config.toml
n_kv_head = 4
norm_place = "pre"
norm_eps = 1e-05
positions = "learned"
attn_scale = 0.125
bias = "all"
lr = 0.00952
warmup_steps = 200
decay_shape = "linear"
final_lr_fraction = 0.0
batch_tokens = 131072
doc_mask = true
train_tokens = 650200000
dataset = "wikipedia_en"
Each number is 500 + 40 x the weight over its row's rms, rounded and kept within 0 to 999. Layers, rows and columns count from 0. Numbers have three digits each. The size before them is the row's rms in percent of the matrix's.

# layer 9 MLP up, 1152x224, rms 0.0465, rows 1121-1151, columns 0-223
105:435498482477495551474499450464499524477510406461492450482548501498527491474431474481443558504506506487540459501458475516470472577469448459482529523415469432501496480505453472498525463544522524562523514485508490510478473428447627552561530504535459459506481441557541452514476487516509485474507486505472509445411394410515477567513565533451468505469554507416462469447440533524480483492501487447515500499413536528477424475419516505458521514502487483425525479498471493478525510464501472532452492431570382514455472456513510427493523505491461510565476481474495496434501482475498480539489508486495529418533444545460431461475481489483468439528470479469529469498485542570476396571501
102:409494408457530510488420565449531510419533499509490495472487442504428430571515518561505442517443538464505450480504496484454468465517523473502520560436505551410531546453495479499469443570522419456583541521499480463504515466513454471543478422524473464468436491492500428517511519547498473486468473561485430481498424502599506418510491503504431474532480429446579559484537491514508515447523472529556561547557516494515552525418505498540477486476487484460492490505494481496503485521461477496453410472537543510539522519530489502468521479450479539529488471461486486568514528540523555506525530483573523468460542505484499526490584611462487525477527506542579461478501507566486500493569
098:490521558506497504474486547538547505482440457452534533436466484505405458512525433501473504513447485469502474562506451476535535470473458491461439516412480525537453524498578542487494526473512490476498607478450501522390507570436548530536528506441487553595483451430511415506544526503513519465480496526503469496542550473446455480486521439441486484542493465521540543499502503413487461466551511506546509506576459394472517530454470484471538542529467477543480449495433524507550542430466502480468467471463467515478502555517454520457448508507490514490412478510484466462503503444405496516510530489437512431547430545489490510499447496521433466536577500455470529494428451505543588478521
093:518522557475474498449575502478500513441541488512515493530529545473563518506486530477490563544530543479479400481515487490494493513544521452483472478513469541541415513525524478521434541467533536523460534491579517540548579493523440562499506432481439473545555552453505522491507473504514594519517566519422566528506551507513560474567463531518508494514449529464486487460523558447497464468478463452478531515486518524564506495471504486485513471537469486558415464533555499587605497532457497544486553524544523552565536549567539550410451452552502531475439484516540523456534485549511580493482423543527542459483453529549545472536492525477504545519510543561481446517557435534605525477525
089:468458491448494523526606574477498500522484475550496514461524497447503516500462482501514553548443509536596512546555502487476574536574449457609456518533531464514478487496441517444501499505536484440529508537497488462501516536530525477496461515502488459493462485492443492436574465529431492567441448487435493507476562492547488485435502542500505475465534432450541523528543425472528509585539526496481516501502508535448548627455446502579528487545515479472556554438498552505513546451486482579419546550502418502536521527449476467483513518531570519483525487519478452488519480491494470488619542527477499460540513541480500553500523493455548458473554502544483443512520584439481505429518
101:445426503534554450512548592503540505525542559497431467545518460465520565535551532403475533499471523509427500461526480501496499565582556534449504468486540482509487551432503531506462507486532515537493510453482482488511533511538589536458494522549512471522479468491534481460524523575508420455527498509415492480536566513570456440495514569508460477528477505522518469490486453465503596549451538492552540501442498471467491512522416546455509504506502485509537545613608556449503544472523569484523469514517545494550527557527608498479508530524442491433496477530482460570520434557481505529607445531542515462501507477543456456510482539486491543492494494521475502502466512544520535469439
096:552451450495467523496419483479497506483534548477529574500572485489453560482482536471435456519499556472473438497554487521497515631489511558547468495469483549505504512466537545486592486506416536487525524561496470505442488554546515552496517444509491576348492569495466567465447529412484429553499504514503533492539503519527505446494530475433501452492502450505497451515503493457542511507528556515486499507538463557564496540535505496550565523486522578462496539529515468457490523472607444525502463526491521499402591399534448517518543496456478503512470462515578500526511576552431506557474454485486490475541457485475534490522507526525496522483530483497513480459486468466449541514524
102:485518541510516456503502476440474486503516551463460549470590488502425483492491532455459451502480497498433418402505474487427507446483561515524512515487467421498497486509568493496545595494498508504571581456462494514518520519505434505570540572550465516536499371504482470501476453521487554563531610471491533519534553415493483452530484483448426509510550494409448446508510477535530503546493515467486430471514477503527440456529528491455497478495479501574546486515491538521506535525477475471507469488470447501490516478487544507536509417501507519486491501554513536518528427517533511484479485506450432483401532463579444524512489444525502460541512610502431526504518558580469528449469
098:422542535515527502487499533506476452540486450495479417490561496446429438555515590469427450426542469523478459547511404492531534518522474519501478554485438500530573570519471508470547509508478454453461499520506525486593466490474453537507524566531439472468479544484507451465552479506528513565483511464460501483529476559489444454395511504554529522428463506407418470501525543531520577439472484511493474560540498529496496495520482540452520543471483575544485520432511424548507427453522518546472448468524494469465482500484502432451506556527521524459517447507521468459510525488589432447466468533446511482465500575491442536470475453499464544542517521552500487454538485487559439517525
087:497532501527462424504487463446517467479533519508481495559454502487467483515515514462457455472511560464536562553476508553495533424468543501460472508493450489494496466426485555471490517590527534548407559516554541519539507481447496429423552495494407508475529476491472504482519493482531602482484560454570522513532468523523518538545448497556507519503411443589475466550474461498594481503455480456507536530427498456477534424505535456513507546565554584517472528444415455458565482520534521493563488562464524547567498572494505472522451496512531522498497569519517477499492536431457497463511545545492469549468505486439538481511503619525552477482485527468511513505539531495515416478546
102:524550569491452528489521515518491490451571534529511524494473472447439538453448504431538451445513525499574478508494523414483552390437524543552546500459507516523558510528547552513463482438505467448535523515549455458522428500545478524551479549472534503462519445496459511521560478530533484485451446530462567484525496500537481463535580490444508523475514479525431482484580498491557558457492474457551427505526535427574521476518473536518553530476485547492524497544459502548498551448484488505494468503477438465532525490526513454543515538524512506476479494519520512572470451513508610591403557483510516573453520516461536557399470555572472529531569525489442464463517502531543516533543
098:452543543498475524446486491430521560397594500456510424454479478448455457517490485523525478576507456505508462480454587477463456469476505435502523502535483531540459557461521520478493462528539537495570499460548400530510501508518473473500416495541534423507454470558472462527560488473473462541549520482478565437534529412466464464485516445524516470495512495460457488462461482489453470481479507602550445496449526563575588523514435416583461543487464506420493445436489515524482457447523518499479499506471564529522521514547520485424503490519526536504550421480459541442501510474580465447529514471450484507497475505553505514506479488472506446523498558520473499564493453542455480485455
096:462526509547482469538562523444502503514535518454533573440488495419529443530529490520573494524539440498487503496514557513515493570444487544499531579479473460453528601449524473461476547489513464527477464540565487471450526585543528515567514540482568532489487496571494504461486477456442564535609472616586505430532544513456500537455548545479492522487484444520536575450500527551470526537530486465502520566518530498481506517508423481482543458535526507573557462509506479527521501509458461509454462493496550477468511450543514485475497460464526456469467468537483414487513517448466530526496432503528498498448579464545582510486501505498541593487510519552486477531504598526541549488577
102:509573521538474480470547485509571512448525486556439471507481501484482487497490570429390501447561434550514491528519575515495510518507505455492542477489503507514540523474476508470519457485505456522507471478487485495484516469509552469508505486503536512460549500393456477495565461491508516489453554450505449470445486557512504504477498499445486583494541474566532522401467554494483487596508495486444473460538511590546546492543559558545542518509484540463520496443542530536536508470481498488552527451480519525523558517527569428411552509425565434480555526478519542507523452526458560572510490506577537504439528460470502433496455596533508506433456446459432450492527544553436442456504
094:486520482549540519489519514430518522511469545512474415513482497532447536459530502434482508527473495457514420522518518551581504493492507581475447563489496465629569467483517540485452561509516521518479474454488454457529545473521499494483544508567459540516480523468444504528464433515422499547522484581470484492464529553522566536529466474423511483419484539497467510481460529484537515418479477533545524538480517551494525441436500470483544472499504445516458515558486425508540450528543488474476505466378510416458511529469508523423496469546456455434420414502471540543529543483467458549469469542508555447511526455504502452498453547468567479489483563505489490549525543453550521453420
095:457417455488457499473505547471502450536499488472503534511428513521441574474397497563431501451505486496494492539498526465559479461476546412543540494472527501462475539468549463440427535479539483523483517497487495488499480510463512504537465405468425541487458440475512459509541546516490512462517491437497450464509506558481545501506482442445567518513536431442452477519520574534405459448518472432448454514515448501510401532576450535514480517491563571537527559404495505514533508482472523531459549532511429549563504543540498512477583489457481519439509489467433510473501545529524489484525474508486479546484442486548474505549500456431559503433431543474497532412514492497482432485481
096:487480540497445597520450461459467437462584422524495505554504444449481481557506465436502527502448477473507505456430541546491483503495488493494491509496459462590488520492502469486515487549527501471533560468458526432451493487550506471539526483522428455472581555539474467520424484522477450473567562562564459466569559430470527512531512540490469443458516496499465518543520483497543497549409380506484503566523518598567463505530493583483515477480486568464552483537486472454561524473490503494515505550487497501550538505528479442461495443520508439522483452570634431511529474533484480503418491484446498520571534463461470548484492504515517513541537468482473499458499484507526488499557
096:491472478558484458581412494490477481477463491592489488496494484446506502445522500532559538511588583541536530527432491541464460518442591436479498574488535541497525516465511452482423461450534502471538513487573508469453511538495517544399455501524579445507519473540417501497496417503614525507508433485401513477534554526464517508472478538517509504486541471493532450490489477523505569474522480442435488515500527539390497516488504499527469479488478477494508519527521440516465493520563501423470469515514446540541481498535432500484449513485485461474500476496521515512499463459537534475479507561492495428511528526437567533468454516482520461571527473532517580483507474539620475419535
098:523503413551584521478413461533486441567514529489507484524530501507436512479518504502494446494565553483492489518502540470585465542497476475565470513508571531503441486545452485526428481515480503479464554500465457448491602502537582459505516522455489524472431520400546502505499580515484449501486530430505547505521546536512510534481448534454569469455492479515508549505540503540452507541508551494513524565513464471466457547557466442533543511531506489560572492489452523503481481510450460439534521525519522505472478530549468599531528480539431410449532469464541500494478443468584543464589564561487520485448472452485542544559548503505499512563548465489490449501482527451420548516536
098:463541526500499481514474491522457490491493451456495511460549468550469511577442531441504480511555493538508479478409516536456469541512533473509479489488504526446525440537490589482476496550536449499525418499455484500513517513535524495456529496532483476444487613509415545459556540506492547471539402523482531602486426516463469538503595531512499490482540515482528552556511567444569501514553534561519519546508487531538501507504448548432530535479472450496450491534486454469501471447483565582528538436563498394508497513446547486559468477546494473477552463537478460502535536428494514503501457492536499520519556506444475473500533538452542491447581498530579553548480510483415428485433
096:464526478472472465504408481437508508499453561547504514531479503502483449535440484488508479517495476467528524478477423452552501544496462439465491494464517489461563521467481428478526560533579595440511487476537508470427497435517419490505455483563556554513501499491507500457489458442558473559509552454467511499502463494478523557523437446526547516471511473510510556435494563430583466491451471462409471520500526490556487394502488552518476439476435518539472559463453452533502550438458487465543539530508513539536438450436499476444448453509555496482579546469524573514533477536531439545551524550501528523489585498450557484505529493510538476514488520460512472509443434451468485483428
101:524534508531471465487546445486424500513460506467483515465554496520468451461482490569503519550510444510478594506494508474461469479541552510547509514463552514531516512475538504465585487514482521536536625550484447515500528463515464481523535474532463451474447520545515534467541496486529506462494489500470551586520517497440487475571435474538479499535536468464508580532491583540495486473461600477555488486445446512535510519589471476588508541458496498525500507506537442494534514501521545561528496426553494516521523525440483503544478514492494500511546483539475556532475414589472482393451603532501451556491488560509467489467482491505470465598495568571500462547469459535457477463391
102:486441497487522557472476572534460437453496525497501449538473457459453508500553488494518478573469526481492453475467466553452501513475508462487552491576548434474528512527427489547547519521515551536511400491498466496484454437525464402511449490502467569506470554486537464459506447444492461470516482468423591494482518474519541530410433486521483488491548482490505572504476522455447527439471537537517455522432483480559483497466496565536454443539482443545461412550490542431527532464487500562443449519541453478491485534489521491591408459575509471487442512512407431502545506508498504478520562410496499504435530531493495492469524535481427485505473460485505446550500517468513525545562
101:547475520456484547451506526458510485500509529542495466461564450544506463498528554467486518459451504502475577566543541468511428540532469524482479544499616466460469588489454495515495503539489462505485472507536460478483533508444446524447448462489520565487517490500507552489477412451525476499473490537495520522478493445539507468542567481481586474442412465479458484453483488496483484529395393519538477530413535389486500514501470502463479565443563491487574477482436479500525535503552464459506491506498545490494495600549488492544476447511522408506539465514507563463564510506487531556483533498457434544460536554440510505516510528494505493521533435543500446378493521547448543531498
086:456443518516544583492533466496477487499518478489553531490493458472537446402488537506473414494475514484465473530524514508483533501518535487475499459517465559458486596507470626500540492488507504454472501464513521480527561460497560511472581498542501461518519446492431539469525472506433476455536467467526580447508530474487532507449539515529501504492496463435557536508463446577505493466514471504553505520495517459489492570475473498525443497500465523561533464582476556495596538484490578487449466515501435479423521566538457509490511502480417532459540507569443502508469376529472479556487497546565436418472516521552455477474473560514449507475455595502515489500428518547521474548570
100:584418475562498449502482469476488518537498484456434443553524441426538461566532430545590493473508525475446595516488439508488438419427503511479454502483464542500533478528419503498519469550446534495584514523454496434516452467469474428478506432526463519497524535497469529461500430458506487460615505465522492458479545537562502501567490484552524502500499446515560493457512475552494474507465569528463534506448503517534438553515475509560462421531469471489511525535565486488582543441433552504476511451493542519520547490448529500476538473510523457471540508549549516582518465524533463483480544451583479485451523491540467467471519468435439474488446536544498460513488477483500522439494
107:494473417470450485445536455529501477537461516501475418518525489549567474525481571476550485472489480534457569488492527502524518576468520500571451526478524556454443522504469465426508529491502493451457541457498495483556498481447494554402453516488515561474511465526479430544483525489516444467445471489500445459538515573479522548516512508513525525436475482489505497557492520452526517478557515450468504497418470455449446474543483494562493519522420522518502477529470585567448531453514466457511461549438514406469500550510452462585491518565541469505425615461487566509582501537508467510511514518549556500535505473544434509465549444446494446529510447568519441443468503512460517474562
104:498514508503501528533522515483457505456499547510507493472468497527550494443535480523533491493428453470547511523442520504525481468416510475479520416550490532591497466504497497483469513527497511536486523491597466561438569431566400478454489478502536469471518409541520452446561518529416491577539518530395519418483491473530495520465469443498450451418578498509500467494518491455457516478539504483532547533542511433456527444425470536514439471501513469502499500490505537514510467507532502472444511427533463391520499473463537510520532433550575546476536511541434470570533450542491500404484543459448494519487451456472511548540538477459494553454506517538598477467488443518483532468492
097:496423636450431471488457505492490425451455487505430578471554499578449498578480422495435441493438552498546514464508476511514469533488495486465541512534528497405422552437515519556602467443529461483490502489472459532519438496489525484487481503424473551522414474490571528487467515552529529504508466486447494496498435499576475516519503510435497441441485483510468446548464431467493528417557527506436491474499452481483493516496445497519547482490495443524440445504461525484482496452477468503554503422523456488478496535468493473492523470516430441425427525472448496526525505449458492465433507504460504504522512464465487515549501479479464495401504530466573466490482458498516457534507
088:500532499492567439545538552408464456467436508522514444515509473536554553535499474493487489438431503485545501453509453507512458553456503523502538409547441492509484467492462536483528406459551484521557475485469466516495474444439511495576528579513488544450439450494499465562471470487524485510543436507432541428503529489478474481456520534514407509497493417466538478475444512463427467492563465520496482555492486495529543486480492472496531502490527447452498496527590523450443488532465552542510498510491459515437543435547424478531488499461547542440531445467440482611569554540417566522451489552458468531495513500484474537532504481469541501544502560510468505400510473533544554502516
101:471499491532486449466538503466472462500531508487453507499583509531498548476443559541502524510549428537498486442451445489460518590513499453486519515522531509460430483559537429427564500451441519463475531505549541455504520502483499469446515497477408513498533486561480488465536511477514489508421475468428464577512477506442503523445492527430476476480510463524556508572457468507465434517477482474473510488499524508509451582521547524535513456425478486472505452470429566408457523476531492546450561495479491567465489494444518487561550507568473543449524516510510488510535499539532497523500490486492515527417504532466489456463540406404427416511405456503569517540557426590477496501521
# layer 9 MLP down (transposed), 1152x224, rms 0.0464, rows 1121-1151, columns 0-223
103:511541492520502515508518517435497448486480539402557497546431430442494476493466507506527492536455484582487504568518461491518553524497492465460441509522470439548465532475482526457520490420485569439590545493502509525525509532553457502442533543561535550470449485420499556534506524454497552516454529486542494510517508514435525478549490560512540532429547513516498504461523537476486485480449545528545431557494454443462570513597439433534507526515543500554482458411500425536478461522479478454556487575487458519514582533453539461504573450558517531464536500567453494545498556447479536516509533438499446493490519411539543495541481478470535516519536511546531459544530510513445537418500
106:517573510600500441488559434468511551570506431419505467506503533552524472527543512473422508555582489485485496521574572506502460537445447454496434433455498427448522499479517524487495506535528520484471474456549582546530491437582527499525499455523488493560467475543507471551497516568546449509506513480530506533490521529437487503466569453542486454410495484463476435511521522464527535450529507542444495490517494402524460542435561463512482476525486522442441515449443445419469481458482489541470496484466463494527520428568454509485578446523456488458574494516539453503500480571435487502482516550482487525551459492436516540543526475438462472486531536474535463509458531549545477522485
094:551448488502497517573473533532420449507467490497534489484523626458555514512504592519585409535558572496533492489517539464485483455526526513485523428518513483372578441487431526506518470495530512505484450504496458402492514435514397507470480447460481504456542506566462508510463417458454507495565474440521516593493469497521482453444458551507507501524490549500511497498454521517489508498429498495465498535491447540535476466517462523513511482480514480473584554483530485469433426516561450513540452498485480443487494534455460435491538534487475489529550578549500558501490472453443497542506510520494552506486572488593467469522537525487441523529442523519510560479535493543463489500544
095:466473439545541511528458502500456518564465515478536607510489414547402467505530438534501445468508507510547591464488565470502500515435524490476567526457545475474490530482479532496552457560444447523509432530441501496443492459504549487545491560516510502477455552462441495452495504505512463459519532553504488481507511573464524510491511468483491484541542487546559508520473549485528535563488537510606478499520466452454486503586535522518490551487493534454555566506463560479489457521547484465472477514465502461435475432433425449535569435452544499498495532515498427522465497503555477563448520461469453491532519506543467513478479523516504444464497412546434570477524542459409503509395
094:433425518453555493469455513541485454547513398481445518487489497534498526462535562555484406480479503446522474437438554462543553459488440569471531447488530448534469483534488552517509545429514519514540512521524513456487544582481512494457527587630469488467491486509488486531525527478465464479507570519530464538480482505466520528483435463575513502489539480487567573482545556570495539566467605516488537476500528466479514584475508493479493534531498541470465457442523458557455570455513510518477462428431478551515496516511447477450469504543491438435520541542518509455542504572499486466459466495561530456509492550485537501536476442498504552534566493452494526538450563511536485535549
112:429514472412582583569504526479512497434515475478439511502457528548442512540535431497463486503542534583471470546509519522445518469495511546494533428482457535517485484485526570460481600488495537567504507479497540463506498447433505561525486574528538428511413492529566414464512509482501469526493439523498559422473519466526573499469558499493555477575574449475559530540450518506564537535460496452460496415544456442500513499500456539473523525448502538550481504451439522466462561554495464437548435523464556492533501566502556516494514503504495520474549545475517471515541486488481514499521501494477548453524513531461468450503413504507486513563442546521489482566436475499488547494435
100:479455568457399469517511516502539430432502491480505394545513547521497482550482480533482499408529421465484504483486498497476487461518527557482511560548517501463539435437474486510450541506513457495486550514515487464535479573468560554441585443483513463568576512461463534507569546460478542513537468557505506448507534506469594482496414509547448471519520475493482566463539442450572492504568445461517513497498516466498489466580532407502491508577450500486485436526507513518480460483501477453566488524538513480579504495503541536496507546489518542492550472480520466527483493555393556443461495508571558549493577508488529496456538455555456495513534565533485515518508495538492591503517
107:507500466452552424446586544591425503495478542466537422445525525497414464559512480525536501547513479416483498533455566472425446424452462478537543568487493540529519515516474500476498521491504522471497555503471504505466518446519490454495465468505462550499553562570520502490489532446466565502500501448456496486406445460494420563549481533494515445487525512479494459501447583465497491474425484465439483494522488513524519463550540495492517453558531471396500454477541529550516558476519499472494491526447494503471532563490532501457511531431420467512550425535501515438461452434453501446490470480500489498547427434510518495465598483510501514519482482471475494534506555531559507595455
095:541487509480489495482480570483457469431488508450486499404461517483477480459479453472482475521512486521481510535491423461480542414552552506487544529497544503491491503545512347507558446584517527509512492496455526456557412503527498469472497503504478488533540447483499497475536526555525545437473501511493520548514526480524487480522426518534495531479531446497498430456505392444509493525549507513510524495516443549507504529502506508477598462537479535492555507497515577521536588530573522385463528533495430505557468499542507563383492433560454537522542538576497519530481485541436519571485420539510519523536512472509478477524488478439519507409473499535507508497500406496459460524458
092:527497458488466553478521486565478516521432460469542517445577482511458542483523496565567532507523475564494436399460511426480464504534445528537592468503527576515478521544480497542495495478439500439592448519477497490473525535565574515520442456504515498512457569532540547507478527520499402517492505549473460519536464437511487504474533496489530522493563599410539572525495561514406466543515509496481454483559562526467477511498475524442504478401492480520489523517538517545450556508492451515468470432518452468498442433472488488492530534498547497488470433487521511527565492574526542544486439449499539470458460508498443474447525437574462532518514490531508490430433454514493536481461
104:440501542499448542473507483555466495410550481427494523477465468510558520590538516413493522511549446505526510521565472504492468474466453477457487535519446497466454511523512442513515490521531505449492582474498555514555589437491508457485495533599466495484539561455508483537433521519467522511495494515488484427482527605481500499418501501500472524491489421524512535509524504528422457534578495501507531492442518558511467517511562500455477525470576474489515403452391448461442556473436438504516561515543501529452429510482469483536485498518524538515550529450501569482507567491535518419452487515526480547527455545535528480437547496494484556567447551526487514554507469485467574547525
103:491491484522580478532535472509525470446408454536430502558515531503507477474492452446570478459449555488483506542488454589452476528445497493520485549464510497514451479419472442501485461477484466575515557444491495485505475446551433469455515516467426536480560486531461500447502522564487535485480502493508492544548492540426504551486470504460514455517445451478489519553532596489496476488509518473487460469442545489515494447527496498577470503454466537486534474464491434556544463563521474459440585513453485520571535518449391422523481507534549458512512489488457458477482491484485513543519520569555473540463520510450561453499448490537484642469454537411547515521465519533462518489573
087:455513531542575564463471490501444445453546420456480493507465435528506544457519556499498518534523527550597487476458445506550497480577552421535525411554484488515491481538440477545526492483420578469506533560445502563552483464507478555462526463499486535522482528507503534530508498495517478418457463523559549581475486508488506480495490491503547480516596479491501450545543506528490507451482499547499521535477471511540492537521549484458472500504539497517494466502581490492562465589542507521541536519479403555432513569470491452535483543583499517483496467550538510575432514576556472535539517464561520509569472560528469456564514557471400466500514540517493488431518455529505452510528
099:504432504538481453420483550461515493518471482424487605470524445492541543460468463520531556559487519485492504452624414426494488462456538421506493459535501518462471464506544546538508478542509561447512473486578532528441528442525562532500468417508521403525477429459521517524483494562508443482489445509547505470501542529423436499566556530493436478426504432450485482492516506501476534475499500553529522459502533485464447489532478467564435510506528413553481559494474529548490479514456527512466497505518529583462524427463527513528550534543503502481487499465516562509559584489463463511563541525502533487505447551481522475491508473504500437583536489468479537482505494438573520480466
092:488463562567458491472574483553487505539515471511543587530487497536520483481506447516517496517477442567455533486552513456442497542549553396501396510523523496453474469563480459519492439494526466444510497506467561531401492517519593515467466536426575531529501453530559502453508547429550465540514518528545539458470471504451504485480489586560477484546484499516486468454473478498464473484467515444535466416521486482537477478543472575545465540440470512482443526464527487506480487561417530463490466575504504522481492512539472447508468536490541497410553471520537427511472482510471526471558507488502442517492461529513545478506558451436418492439487401494503535468471454453512421548503
094:421547449486526473531518455588499546473426506459446526495498393509536474491521487437494488512519477456499409483506473561440526527543482476472452485495563433562499479571456422565543479505518514499476526527475507531492474450496510487407526524448520470472506476486496472516410499484550576562456495520479566553539484479516508487435543583474450536440530483572480532471422467519472544512502550598501526523460531462454544552481455522471500492504485477444461437531471484482418501529510507484477480490525549518462467431450477489556467420547522450548453490488547555562507426492471558538460505502488488454530516461453489502497474448600464495538546462447507469564527500443514512539518
099:428484473528554442531580500490489536526448532535534437494449574596431525534483461561493476453528500504524538505523483494475503457507520465492489494506527491462500482539533561485522507516489543490494446468519481520510459480533542430386458483472502472546520519459531502535507465521458536566458470408511580429446430578434474484505519486490506518536478486513549540464481529562469515497542578538499455462463637455468524510528450489443467442521510466546472570531488476550445484454464459575499406431580466441485471537500516515473452533500469548500509532516425539486588552441502514479556527533549527440555486487478484460512499549537523472468444516511509479517482431464512471500505
102:510528553472496522433527551494521507475518511388523558502499555487474482553459503530437504490442453475454466484563450487542524456586411540509550472520484455513461473551551567496500531514480472485482477510437467547587503458484464405611515543461488539455506536465544473487527567500384484559520562522548470497470500483523497492513502493499475507507444513462465525478482523467480443508498583545558552504483491474583518514539509513450541502528577500492523537461456582493552484504472537538517540532489522488460585471491510498505518499511543551558513478518562489531481508485455512500500469423488494512558441488565478466519504467512490532415490542459472438512492563397421505603461
093:469427508453475527460539497489471494472500485566518467478436476565568535543561518587470563533530504473466495451563401479541553520412475488497559444468460450542493502440495449531606493463548428520530439508495510525514468439530516556566498485547510556425471504496469403529472519544592524493500480531488489515453486503479514456535460485511479526498468429602485527524429532549565537463437513518522537480517526497473525517477463457519515504484527563446406546533602528523498450470534497542499508547536458589497472502508488492496511485496540490496550604512442445485464591475526487485485457489515479414488447446445477470511506541512538523504469536530517487497504478510524511506478
098:549532562473423520510473486457476496494533432499479486457458467526565569440523543517508475438416525466476485477487430534537483508572524568467496547444476560489502490441530552446529533465463440502513536510504491488518569504484488473452499514499469565477448512497522523455506495482539423459457544537440526476579564437470469489505563495480482495543464503556423486504477498468437494548442539407509545467453575529487420477511465500475471461482459443485494544477550553533519565468491499453515502489608549491532458581493575566443512463459488486551458438517540519517541541419537499441584477405475510505502493506454515466473500479479549519472494506494478494473510479580478412473487
097:504526461554498530504493478477536534488483456374450524487487439477541531477434517481439544518499439537532522479464529502538580488475524554580572555534473520480446506482496509508461515452468520543488520523496548503517512529469494513488537484435484478453500508535447554494513482459485491437521490501535413463483584554449574532422495489460523476513525445501498481579490427490420501517526513456586542469472468527396546581461507495450490575489471456524558515541482588523532452568495507523452511484539449537437516511456545457543537557508607601562494489509498479457486514521455513426469519470512522504470440490505491542500506535440507509555467507480485588481562505518513498573521
101:535484511469537518555537533535572459425518475497502485622486543474541497551534474495472506476567481502467477615523502520504427435456533513410452505543467495492531450540450571546462487507505410501520448427468529389546483536564543506479555589469433523497551519458512480551482487497500503549447448487517475516505431503535508482497586488527469524513414529459468401496505466522515542540524441527579539466572461471512548500444490462512461483502506505534524540478430480455586515504581523470454450539514506479464492509533511593485515488425537472456466504445535441518483540460541529486511478461445495481516524477501512525559493512519486446486525503552504535470540504478523542537517
107:459478537419452515510470443485513564470478507480492527548527482450527497553497535492361490521494551489423520502503491494450442451533623512498534513394536501472418552512569438497451483498509526532553563399516513545518448414578491498515475523441530460539561461443476459515522523479484515520478517528574468517461586595488552535511505518471460520509486505508527473442480490459549478489533469447514561519545509512476479538599464473544526489499490468548456532418532478520493499532537507541509489516531525484484551484522574460516508604467461555527526483490466487465463500479439494466477462491562442544440532453498543562503465485548544514504506495546461544505509527448517504490450
101:512571465517502506419443462492491473525500512479491519502452515494451560441515593530535499576525527461530548526494454518508524501497540504425536489443553547544389528535469483454528487493595593438523517491513538492459517491543511540569530488540467463498525520465481512529519459450514553405532548490529523523486488496495521547525516499533515533482496445459527534436554505450558547486538408521478543462503531498510449423524521460474504544499474547448555530474522571465440462536523464544507466479568472583534541536471513551547547424525491457552492464427539517502494397471522528501475547493507535531562564518447560508552513622522511523520449464517461456519507484496422498495500
087:474486483572543458418505517497537420467521507492480527454441462483436498609467429528521487532544582541505470518465475489518436511513562508548425478538554509553479467425538503497488577465438496512501468431500541503460564512531469534470490489523465496455453457489485437489432459552489466514461532500507460513462487430478470499567467504546483486475504514504476530520486457445542398451586526513447479459530555513479478450476586457464500560561506470496492499443527530496464486549524515514451537432520536462449549554504524482536448466488514577456496541488526455511530558526514484569473478473414569532438503503538521445493501505543454525487474524497503541497638569517440514486487
108:512425503471549562557462470478488516521543465462456517453474454517418567497438557460475462472476434446563483538460461454526487498415574559469508564484429527458429518510486494462529509495514484445474494514497475547575508515492464456508510569448472487561538538458464536564467511536507529414531441520485523532488559472425437535493509506503453478487500543560498525485506508410529457499457513504508530536468505404512481470510569529465454454436519517484462522457486525480476490540508506464554473544523452472507439512444474434496543419503486442497512519509496458478459538473502542545477488565423552543502505489555522552517431512488523539455395470441486409508507522476465469603474
103:530536544594503578491526490509508490528468566468545551560492546568540516445479573475494482470542476478441514456482530503564410534485459409416470480534603505573513489544523544535469487549521556491489525449482426518536518515534500433502470572418450553490493482543486553474510538530442479474483502492466550512513487425528554511458522484490502575508478495508456498531491468520431492512457409450428491499499556519585530542470540487491511564492480571444498521510514460435528525463484493547498530522467495455478461465471442578541461543453541497499450510581573541505512410467469486503467456522510482483501492471525480485564560498472527455465537509468444502507492455505509591525560
100:484524553488458523475540432519544484416536452514487516498481422461505515499536527468506529514475468505538561417472507452488516487559510441565538569517535495492492408470478463558487489488539486511527420568530544524497510550534492531540492527441453556442560534491476509530521491453544505501543508451505529590443486557510560548504539485537485496497391516499475496540506503597484452504480546453512517439509544568406460486462553529461534497489511560525504523459520507551513542547469506512479493552494453543505377527516465472520534509434438462577482541489569567517485509477502468542440484431534376542486541547529494499506476508539480536442485533506504550533498461570435491477456
103:429477524509524574497490568419505530490472441535499468527584541499579524388507509441517534566469437527522418495531545487522509502484546564444505480450493496473520573526588470457533477498502476501524424495521519529524564499595504477550500545451510426436540520516446469501446449527462463450479439589512501517512528584521542546466477443505361509532447510466485520457539553472443438563496532459529501521526523470516519471490491545488472479510470552503511528469511482451498445516445440520487433473480500534461542485545466536489444580431548473485551544526478482519470482469498470459457479533517501474510498507486508551576518529465458503444504538465462519494457590494477502471529
094:601466441489440527468448467506465554539582516548481443440490488449423577482572484498585484477515415481440510456548441512482460487598542474428501536521496609511415532453524522530547464489478443479448434512539498473509547500466524517516481494504525516498530535536494551439569533461475464431523536477540496533498496474495540540479507457462529513549488538465442568482520467500547464541443458500484551550545479459512445494508503497549401475475481530517514455513474486548449576441480499498544529490419509497523549486501538520503546442501472567536507486520570526489531452539479520491571485571484523406490479493509452484460550457484450516495503558506551571500471521466536475469509
098:523516494526516480452527467497525549492515505549523509531566447524560475538504612510515460650488458499524506434493514439520528531526455506539469469559456557505618469457484504494415458558440478525550532505480511542528484479487503530579525486576505506542518396411520517476482504503512491434515464480480534538516473490443485475497529472488496502431463479493458490475428484494513524495527508504526475523538574517457494450566506479443471492496445485599549502452476516506463482530522499492504456550524489528516509493523478518503541390485478574509513493508529413578530502510466512517474492456539546456590530500481504454534381528510563449505536440578439481535442488503490501436520